Each number is 500 + 50 x the weight over the matrix's rms, rounded and kept within 0 to 999. Layers, rows and columns count from 0. Numbers have three digits each.

# q: layer 2 attention query, 160x160, rms 0.0783, rows 0-19, columns 0-159
# k: layer 2 attention key, 160x160, rms 0.0671, rows 0-19, columns 0-159
q0:451482490588579362524518605567491522538533468437492433491474496498542507507515456532514463392445537449464492471517470471459515480550524384482401521543497464506463569518497461505481515479484460542482481592537470502418438447490504505492535477449517530482637448472528625511521582524457513467439575502542602488555526466511601637484459484437396423539496552484529547518478522550495624445614543500451493560525514473457442432574463527469527431545461544500534504436454544534504467463497505
k0:512506431444491569485476538510529539533554462523505470524452547497477454481433577438517453519500462407460434459540508500480491614424427531590530473440460574506532509480526514483592522585462516395374408541426510581549369512450509496436556482506502499410490480488475498506466459527471458533540420600584449538482561527443537511466526481531532542478526541492501366540508484523588569572412514487608425365476547497470482529509603468478461582556634562524444587577434557511519475425442467
q1:561533491537499412567426444433589449545489510474503538558520438562525548553507406544526467474523437460492481579544566499517495448550586478512434570469587432403545566434423468568425479594454513551552573569633521472491496403590580448483558518563492505524578434420490615535586513615415565362410581556534544583456516448457574519415434424380415432504417522508514536459565418400437425447518514559457590529429448565438527479568451549508536427510438553517479552495423470485429589506536568
k1:623580536521462471611411450448570309578467648557559621562611436668466531464408494490646430568693352479517546522518607633441511487455584481478542577369635466425574573585350428589460487576562545495591581507538632553511451515522568502488513573612481562520485531523448448692606410493391538502434483529493443635491544424350506417474388429544488518419432513432534445429563378479453467580506482554432482531364453640466522414486527505610440476384539466470437604460459411446465630552532609
q2:589519463571491494540471483515541464517558502471472563545516467523526554534504443508543367517526479475488491444494541452542465493492577475502454499487564509456520511506484450546495473550471509531524542506601523404506558454580529511529491520550452451555504440462507522567507479568478550519406489533501506541473472524426500465486417472414428454491459466425496462530518433434534425462526460496477472491396483532481479440492429493546562413521509496499433495528511456435462519497472558
k2:583459517491464516646324518465453408547402563536535498490580472607470508498489489568622496609599465514538625538525514606519485557509562477504542559459637431413547586592445435585433539451576484544520524499487620473507492540446538550526518553475565510479489513537482479581550507501447537489477452488537455611452521493445468471482504373438578560540523446460554547463565523472484457537511547486503525482513457611458552390520481556566475535427532508475432507438546407534422606517497565
q3:549514553563452472501495463464538464551438572479447537486554471542530517531487445547497473523526471497452513536496576493522489431509535486521495544519609517471528579538434440549475455559540557540537564457514543481537546498528561532502517520544452431520545499464611485558566524542476530461444508562524553547525499503472491512417475436471435447483475445418552517521507464418535438408521443520431543582425454522470520464559496526549523449459472493447449518437472461537411528540513548
k3:603567549536495494642360484469537351580385619515569544543605384716477517504459488580598439595645365476506647530593554631413479490519606392526512564385683427454547574617386422581425491528549557549554608540526574533564440488489627535472543612594469519519536514538510452625596513531373575412417477467552502706486533430355546446410385395474487482434491494472585525415576388456459481516511470539386560522379441719470543388507455561602473468407532512471478562470500423471399647528544608
q4:405455526484461519435457507509481588518550478527604527542444502427439492510569527413444552513492583551549529472451442473528494589415420547468515434521389536503522519461510590444460533407474401518425390441494450583495423499405393527524437455408549527503393531518473463443365440420572431476580539442491476435514477552551502543561601520495568570505581520541410577422527573556448566558480593454601474430544505420453473572477508478481473605545537512499613431554512615506556429501380402
k4:388486469498539543338641504513461589464521427462472520508433556361507504499514497421429520424409538485504441492483469404527536473514418583487481454536333547541508477464574527444544527475457461503455430490473468490474475500470397488516473418426498454475463524489522551370424509477579469497574506522467569363528478590545500546586545566500492486493464514541471501600434641504511513449523540457553505492572493379482487648515506478483519520530443480505574515486502521553537455468435445
q5:416534404451558441480460539492552523512577433573541476466455496496499508460521464581450482502466457527435648422543493522542498481570459526472442533453484461545537473540463556510520528501487474380484428555522455410486600388523503471384542506508472491544567509549446571515504538509466553409504504487491546520516521539427462496480456457472486497504533489526497528409491507503483552587594542502538547504519564517457510456491512507490429464583533475589462489500459490507533469456501538
k5:519510435524450485492471539544505504560537522468434389578499442527449482362503539482500415517556493492417435459484485494604507511510530472530471577449559540397536500496525452532530495514560518475552541539551527455470531490504483469476475557549570548587519533500577542518511433486498495635470528629573574546478590483471488538463538535516507523489461540501561476539519535562514450497475441428452407519429514600568548420464544478439560521574554583594474494615523531441471500498511543
q6:497515474452458423518481530531541559526450520497386469462526545479438474450465553523486536558568553480463451521550418467419484522513452493490515455427475525529458474549494465531427491549476519494494528529486466406513527488538503452472507557533515427573465450466550530490516523534487527418478594411483485508493565453513429537444463410488484450473472498501510461573490513469566494495483510537437518437599529506589505499556511527500548475632500521517498478538502482548569461488490578
k6:559534484548468500492515513462501407548488451516522546527570526485445531511570517493479450483474521455502503567485496596451469445491572476464509523499487635450520416428469464570491473526521495615493506503563528390479466545552585466587518539513541473507528531608595475543552458508582511558496463502544566578469448380506563504532490453500454496398482535437482414537547478502496445490585482505421514454463493506564542537438476594489561507493508515440463557531501483518509531507532465
q7:478498431458444481552429561481466556534538496462432485525480470493480484498536482494558543567548474438472572604485579500579479502462488518529542521493487494522496509538573503503457494524470498529402540560485505474459486529530521449511479419533549514481416513451492526528526458524543460506435517486518498551544524506436603510388544464529529480547502502524474432517501499438451482465513529537567454434533521476463489486512428517482513546563540484552552576555444549582494504421482492
k7:518451499527480473521465475560578554654465518493496511491541497531496507430549557527516506454574501486534496558455503494470439478576530542551513573535468531395531460435387461557507566569507516545509448535529490402548516472484544483545546521492554559424472456462575504479624454450467482477467542512425536568527487486427416453486468433396457504469515501462628544481555491559521522496531475598512585504526458509467550512527547469524618476529564446509541581416478415552434507448460583
q8:609555504650516526570463463480539458539509539485529573554496391535467470549505485482527435520512461504461499483580564468516419512484557505494452520340552491454547518506458472532464419607447514515468527550641488527440500428561463501498511486571434433552538479529491575537544508576500555435436525491549506531443489428448500537493377502448422440501421537465464468468515452465470432543556566555490550499417477548490434409504515562481485495522507532512523545472401484439479538522452530
k8:604625613575474511512487418522498335491447549535538587559564483544486578569467520507493447430591441514552469494473602576430469460343541503471494548407531448460448484532438479491465445525484496451539680504615543489418446447611494422493478505586433474623466546501391449551510432491437501430379496517476541483496494446495467418501352504611533489447406491438455427426553419492471441433478355488457403640369478518443456458401398524574511433369549497415505585538465510499496496657550500
q9:582521516548492511530514450503526446463506529538447575533473502496462528495487576498501434517551491500511502446528537533566447524434500550469481490416488516530522429503486512507523502569557473453495459434518511460524556503522473486522478525541451506585490478572449457538450514524540487504468465516476460490485516496473423422503455484519434516488441464471442457512550475529544395554524535486511468484441485525547485456447477517532473482531519539471438464594524511427538500516448514
k9:557538536460480509605357523377501520582408565568567493524557394532533420507527435609603508594541520480488607603565480567530510546571632354524557597494576398450469619503435404609402494428583502557584540573463509536484537562427623522509563597461486491446567532546517503567616518532490620416429579431537463577499514427464559509368612370401499536546615472486551632426555474467433455468453577535419609574606483586466588343541525551549522488452529516495470496466526416448430551580550588
q10:476499444493463571523464551465489578472556496508513507452469514453484507503539502446549457477503589517538478458463457483535507573433433485491524428493434507499531468459503525458498538440501448466417406490529464535464448513466469474591447410512503515495482521519470449495447450458527469584519445468490454474429452533505527475547530553558511529537530496502473473479519532565466572581545559444570392427538554464467453496459498434507461546513535487546547469577501582338524510446395490
k10:330357525515574542416687569546406658420605402428519443359399601287562514544515497459344577342286740583506403477331364354655608537526307630496477318692355528563425451364674503346532506318438415490395273421433311453486614513388293529622445345345530394474462475453463557248296576399640374524560524521401497304505364754723406628651707575480567555639556389617346564613408723596533627438465634383659455483727526299414501627568541350389555579536471444577621315541550571505639397451409348
q11:534468462548512545520513499488548505525532504494529571503469526481497498561571461509578502478493539516559469453394494525491521509492509515483550469521529475514528497454483493477459476511520463524465465471535432594529493542437454538613505483511520445481458469439496488427410509473523459572539536520547485438478449555509484466530517478476535510502432391477462543514442535503465512496477494460549480517540510465460525511505483478411588480503541443498466474463528454408465513482402505
k11:401457573545491521413557499512416627403526454498525511447422541305511577554468420495404519430366651553508511467447465423640495566534441540468497438584378423558497542434621519405472545386486464510455316470405430548519583465439351522581459466372450463501461461539457516342350627451583477420628458461476496335500519536559486508589572565548522548546581423600409520582456742544509587449488626466558519545709454305423488556566451499480488572461471491509551431508559535566545405500417355
q12:573527535494501458522487471492527425563468522461449554532595457552519497514442453589491431499563413472469522539525537491485479392595547427522510553466581536420514528508444472584499462572518588553575573544548538482542543463581567536475555558580451414510571455436591516581602507562425581483425509563519571563541551464449474436425444412451394405448450488406562490533506437424553423413560393540379537569443506562520522470560496529553537404454446503462428550451419415545429561524580595
k12:629561544531466462727365475470599288608412688586536554553646389771496515528435487592641439643614382461557614553565589676401505510494685370492509565388725496348578605615303366581440452544599523532556601497560626551532462510568593523484551585627494551558534500530471495706638464519386597446399474470494445714475516357350514466401370361471512459454463542397606502398599344426499442535510476545407516545311489754501529381509506560589430448359531568460460563459476404435409695500561666
q13:520510509477487454546533504409458495436487469455392563564484532528536488467513573406488420530531483409410427531509479489447470540502580446495392517493475531541355492576430376519501472494492500486521540445508478467548552401479523466476475488480469502545484475594475502453536459545542452427490421460426602482533607537534502531440490425513442510474502475468466497442560525481559455466470540496465514433412383499466457426543540514602503495502501506543501509526509521503516476510510464
k13:583472548553494577540467452512475476439531564557500480521499400538486496479644470516507500560529492449452597488456479532327536495484524540504503479423608515498572548595454510548452508561490481608455672505568568500555484564473550561519538520481466487511421502470658474529505437461566397569475428538473501465486439437490482509519430418511441536445529557470529407404455445547473434473557517586457530451443440491459453562455484543492530437522540475462517485427502517504499586624486569
q14:537492531500451493452543425528478501476491456495521433492490479477528494576496439498473558506436459479515511545458500559457539481576515540579493552594525499513495490431574537382522487485477543541511515499461506495473443594487524575522536440502445538453551525533561489519532484421450545570532496559446428532535449515520510480494520584505538521516554532524589495526519484569436442459470483426510501594503429479480535548489480475523497510415503507442511532476535410523458532492567502
k14:520525540494516535414489511502510515483512498540473387393491581463535466461399562536444474526487460491566565448497474519434532454466507502617565447419463399521538541487461485531538549459471441561519455536533499532486496437568444563438461515478448482549492480581390473523488467508492465438465509516423415449529505496456498530536481534453516494556466489520521521498529428478442562532470417501467494524531544468481480419494459498555416479480442486505466466507507567454512473483528537
q15:498522432420471484489477603472503539587501453524428499501527518522476470500542597491495533540516441523499504620605577550505470502467476521450516531413458526564512446560490492559503555567503430470493498497447538424463487481463493350460521579532527530455445484556527514504552519577537489442491485434507532514445538522463524577426515465464484509537526562493493480499529506458476542535499551563540549376528470488504449475511467545489480556548547572497516534526411471546515492429492525
k15:566488447535480500562427473487553510675506520458550532520517456567431431464546511523508522469532478455446501558471478470417466409487582462489526557523505626427497482498467485599499534571473517549491546570560554466564517534522605480521499527571604532488456458466619510577588495468490486502445530567584557655496499463499508522409483452361454483461496568388618525462534394511523525498520516579493598482448492565564547505517505571508526495486530438498511558488469478527466563567473623
q16:448476498441515510517500507419469436498432468514517475470522487483480466475526592497453604452476395639475462523530488549479506463505521556476537592447434534450465459411514451555549549481458540387482544517403579424457515436539523510451522488533538524439567556529459508488510502515495555475483483579450440522401469488488531489492541546543600511526527577590489545498499521547465497516500490466460519528490424524544435453454552506588425485415419506507488592441490450558526532451526475
k16:505538504517488494465470492566552537494579586564557528489511546556477428449459471515550487626473461457516438521594505485566558435508507564582502432492484550641513544472463529535496478520473486423523469476594528495504569495543491523407559482535521449451453437442537458541505464513525523519470625519543412540433516452496487515528506507493479490590551521533447507548446427442464469518467440490526557475528596496525555500477466500385484450562490516507525493586476491462487460519527518
q17:512527468425486433557503537432474579526524503544413439477497545492578495369494529519575550501562526480492500505495492448460469470560498502553487465518513530467490421501496543466515554546427422552460449590517445386519439587518510385561487457491589453542477442452555501489497530522553461501450468503456541555537494528477463440493477522523415486486492494513588514592456463561471497448567472506491495420574549494643484575412548508432530507542501510521546493568476497499426498384563536
k17:550500459546499466472508498508498455582440540475409401431629509485494623474520593564406499409508516448481464559389552527499547506445473512461561551478460547482453449404417485556523526470493518554568576529558506425436497564583508477561443587536519567510481485626581512521540443514510431598503524541463480504519529455509454525483479387430517496458474608378599493506575513548557561434576410504428574600495543496509528495492432536553604462464494428504452490429506515557591518445554516
q18:498432518452542561481600445510463475485448501491571604580497424494513570512558478483447517396451444553468470453443511540541582449469510524466456557474487468447492522494447527494423428491538548507458466475560487588565485515462436611475523486530408512463465488542508486461412417546488446508489540583513497470524468556522504494545511493506511554525449424383495526450515484512449533483510494450501546607406527515434503476501523466485501495444441474447497451450558459464501508523470537
k18:456555575508506529439544513516543531406465598511588530491455446463448491504499438478599539537521575561559475436488541484471528574531427535515496450447538514575476483608553575445495460462480459525464492453471538626557459437469390489506474383449476439511434572372444480402445526497455501429565444524510500449485440500479500490552537525546535499505474486594482552520485519528472527477488497496546543538543486483515459509503507572513398561434498591462571530451493603522429472517426484
q19:547476491490468534535465472451544542576524478501523538504471524544477448517499476478589560533476517452512525522555519573541490495531472490463459483541502448590453492540413461529487509500584516456460554511454512541457473496452526593454466475480466528470495531503514478538476511521457490473556416418494516477436541485524468562512502459506517504516537492506469551477539446465450499552538484556518539440558420494502427470478486466478509534527609506490452538487492511543535464487525502
k19:529531479519509496552448501462474474521540521511462429569448512519585455481534488518492597508377483545463491490475490498514442489516552504552544542522547427471473529503499378500452546490499477598473512483462505563544559531476551561484518485402511474408470431449527499495554495509514451536487472536583471568500456455508533532466486593550455528590552504536498469427431525510496527474451544505528544481499511539445493426509541523524433474522502461545456472517518465514458544543512515